config.yaml
vocab_size: 1637
positions: "rope"
qk_norm: false
bias: "none"
init_std_qkv: 0.0455
optimizer: "soap_variant"
lr: 0.00911
schedule: "wsd"
decay_fraction: 1.0
decay_shape: "pow"
batch_tokens: 32768
dataset: "wikipedia_en"
Each number is 128 + 32 x the weight over the matrix's rms, rounded and kept within 0 to 255. Layers, rows and columns count from 0. Numbers have three digits each.

# layer 2 attention output (transposed), 192x192, rms 0.0568, rows 65-86, columns 0-63
181111088101093138113086191126146186079154077158102136113125084162119178146114161118096149108133182132160117130147143124109170167146151103105051139088118119124169150117116120089093132178104201
121162169140099113174148107075120121176050068109110132151156121176066124119125113176137127083176104118175075152134167148109154065103094128134148121148175154093166109077129139137082133087134122
159136128139109114176173088110094137116126084104081140163139164182138106103148135174150135081149109141112140167118119114102110126145168090069127104147153092180126150112122152143157207150124124
120149176169161163160082190094158098087152071165123150099153094176168162086125156138133126098100093125194150130141154144104120106152075099146134167084139169131122125161145128121166098133096125
115154119167153095099159094122124131072120112137052106081057037133183109112085075115121146083150144130145123132087112089079146127081122152053122123080130117184148105125129082144131170112132146
154146146112086096148070094141135112100149161096078119126155122156066049130119111150083144099112142168123086177128170147106133122105120144125157114204178193120118132164144122150114221126119149
152113116125110105152115114143207119089078142173119116094104102117128151109153105139095137149167131109161120131138117074090074144156109082148135155148140125079114134119103158116116186096157132
115093152120156151144181115102094180171162148121090109127098103145113156070208126154115094111070137171135136086092172110139078145148099113128143103105121098123131079165124163129087191156145119
133153173123136113185112116095117089101174146185181094165143079097106176156110117124134137105131142102161115133121126087118114103094137161118148155181132112087110162085072116160131114112080106
117144121121149078085110169154152174170131072116161087087077109053094163120065103086175095104120157107084185105150121141229050151170195080148074129161114136182086179160119143118093037117118139
118133174143144103144114116123078174094134141160119183095130060128170198164089150183162091091123172195140129156162171161081148093124145085146127132073151121103123080098137115144117165164098113
133075081119129118145138169135123142158140123124097133111143109143144123125118183156142078157118113176134121156148142155123119144097110162117134095119106044166153151125155209190105149128142145
188165147151153146137218122088153107159141130180160144135118160129110185207115141095163217098116160090147104153145117123088101160081080135094138086139078133105122093154111104097102103171081100
132152176125154106155125089144100195157135113145106147106136092143161112076133168162137094149085080115080114131152142089185173101136158143119121135129132098121133181076122109139145112086124147
146125104121082104119095140173115133162138100102163150145175109109159130053097141130163090165094151161126129136063156097136108177137171196144136114147181150147133107157111134170097167137143117
161127116126068103115112160197144116156153183123078184124136106120143156157116102127179125143148145097115168074143143128113124100101140099139151143096118103151102117113156162128134148166126126
084150084118106076152167146126164166147147188072117115126122129082116122127102115113102137182142141100066054138121129112130088076138126109180160187158132128055165112149164134176130061118081165
131115057166096144192132083085211125146154136065122145158118176123156120090179138118133098124129144145121152199104092092190129121138164101089098123125063110094106114094149113160138140148107081
156168175142095112110096101139141119086064102134102103085132112119100050139111127091153159131078158112108151124113144193174143149129138140105088143158149118105112154133115142200166122119106138
117219080113129080091090090192091145162112130114111212108108119127078123155101110156083125092127109121141129153212117106178183104085164110140122082150122124132074153143129105189113151130073094
125118151139158097147080144078161117139075170146142132102133160164124137077119089106131160169130131100109125087166083107202141096113164109074115086071146149136116139107108165146096174143193122
103109105179092081140114152137093137122156103126083103142093174093158153132119132126184097164155151082086112088099123173095101081154128147132102084091118094103170101123142173143111134136151136
# layer 2 attention value, 192x192, rms 0.0453, rows 66-86, columns 0-63
109152103133119099148201127144113147148148121056099156134155083137166146143145097147218101196135088183110053159068112170131117125127181105146090078135128162087122117173157177131134126126113137
133192134175141131198103065191173125099106136097113186191175182070116185068174124147116198108121079151139153115178152097107092112171140096121089134164147159141145131206140123148135107103164125
198106104124140128090099172144179124063117125137144105069120109161124141202118084149107108156126113105176093162095096103110152124156082115108152128100197126115110109135132122139159127176123123
137187159206129165133139107148096119120131136137161074079102140097125122121157124067179189075135139128105100085114107112087102115100072079094135143121103145124156143144133150130178152110124147
110109123062056073172132130130087082071120124101105046140217095150115080117157060155154148157077127105131146084091154190148129088089145104112129083180126144086146126148189175087075112139201126
129104095181145090117121138126178102088140179132146115180110166132174089134160103127055171131111127093134140161106158139117119096133109154159168113123099090146117113113112156150152079122126128
160119144149132143134177180149107166106148089109167116131109136116089133065137122162114075162129156117123096135179145123060089128163116106136094119134207095116180155115117099132161112116180173
117086152114088108101101160142078114131138124135094103103119135093141188137134118130154078072123101113193118137102143085119092134123102117109131152114147131079118137084087170112084096110105093
140070123054128087150123153100188077162121115090227102141118167178150199112088099127149105124113163171162181137191147122138167113200114157147093146137103133169132137128064102154118122145160113
123166145152088147147100133169097121152140163157111144144162153192149161171165132173122124118145055120096109142134175139107090100126087098141109216152145150111197171118128141088125112114066142
144096137110147099117059148163113166167150101094114159083143144113107121134111128159142120181192170134136142158098156158085062114149123120115136163172209146114103167151095134172166125091188163
129161058128103134135120166153129128119136101150102087150123119099072141077128098124085178119102070107152089149142151107149153144167131138114154132119089141132128198156190099078137143060088096
125144163120184082122082108129200069132122154119099117101104163132105102059131129094107087156169163145136149100152091115119130100109163129123121126119085130151102114127110092105118137090120151
085068177134088057064149085171129128112179123116158180099208141126103157098107097190123131151093106157111152159140120143130139149125145094120109085166104109076084144148114153141135183086141117
135108163170124143091130096147169177144142162168142157060124089100134124088072164189163102146117142106147116093159153091217188089112115160091150066106071108186135158099173206084175136109158084
082098102160107088108153124170183145114114120123172137048130099116092129072128111105075105147172145133105128121137136096141054122145135076095156106092064103191158062153124112143090094135127170
118148136145136135157132178118140131125189138115090174097137118193117141162177176187173123114138146133164136163088168161104144144059093112122138098109134132158089076097111142115116159138093116
134137165146084094184107182127167128137154149097138129182162119146147100134165049153063161124106125188170151159132132086141114176091178173145113137150112137093076198134077139124124137155141178
074133111141126095119135043102133100120076166056104111181225163088138140172131142212124136134155085080110167184144163112094154166118170108100167100146127159136106094095113076169122182116051129
176164162107136153121074106088141129141115125124164118183116128108101094114077115068084133122184057130103136109166138111152135164145080099096121112096091089115114075130118151125152158169181143
149060130131114095112111169160093089136149176130109114106140121151100160115101155087107136172104116107076120111100164119119107100152157100114085114080070165107111114124110125076151097135140138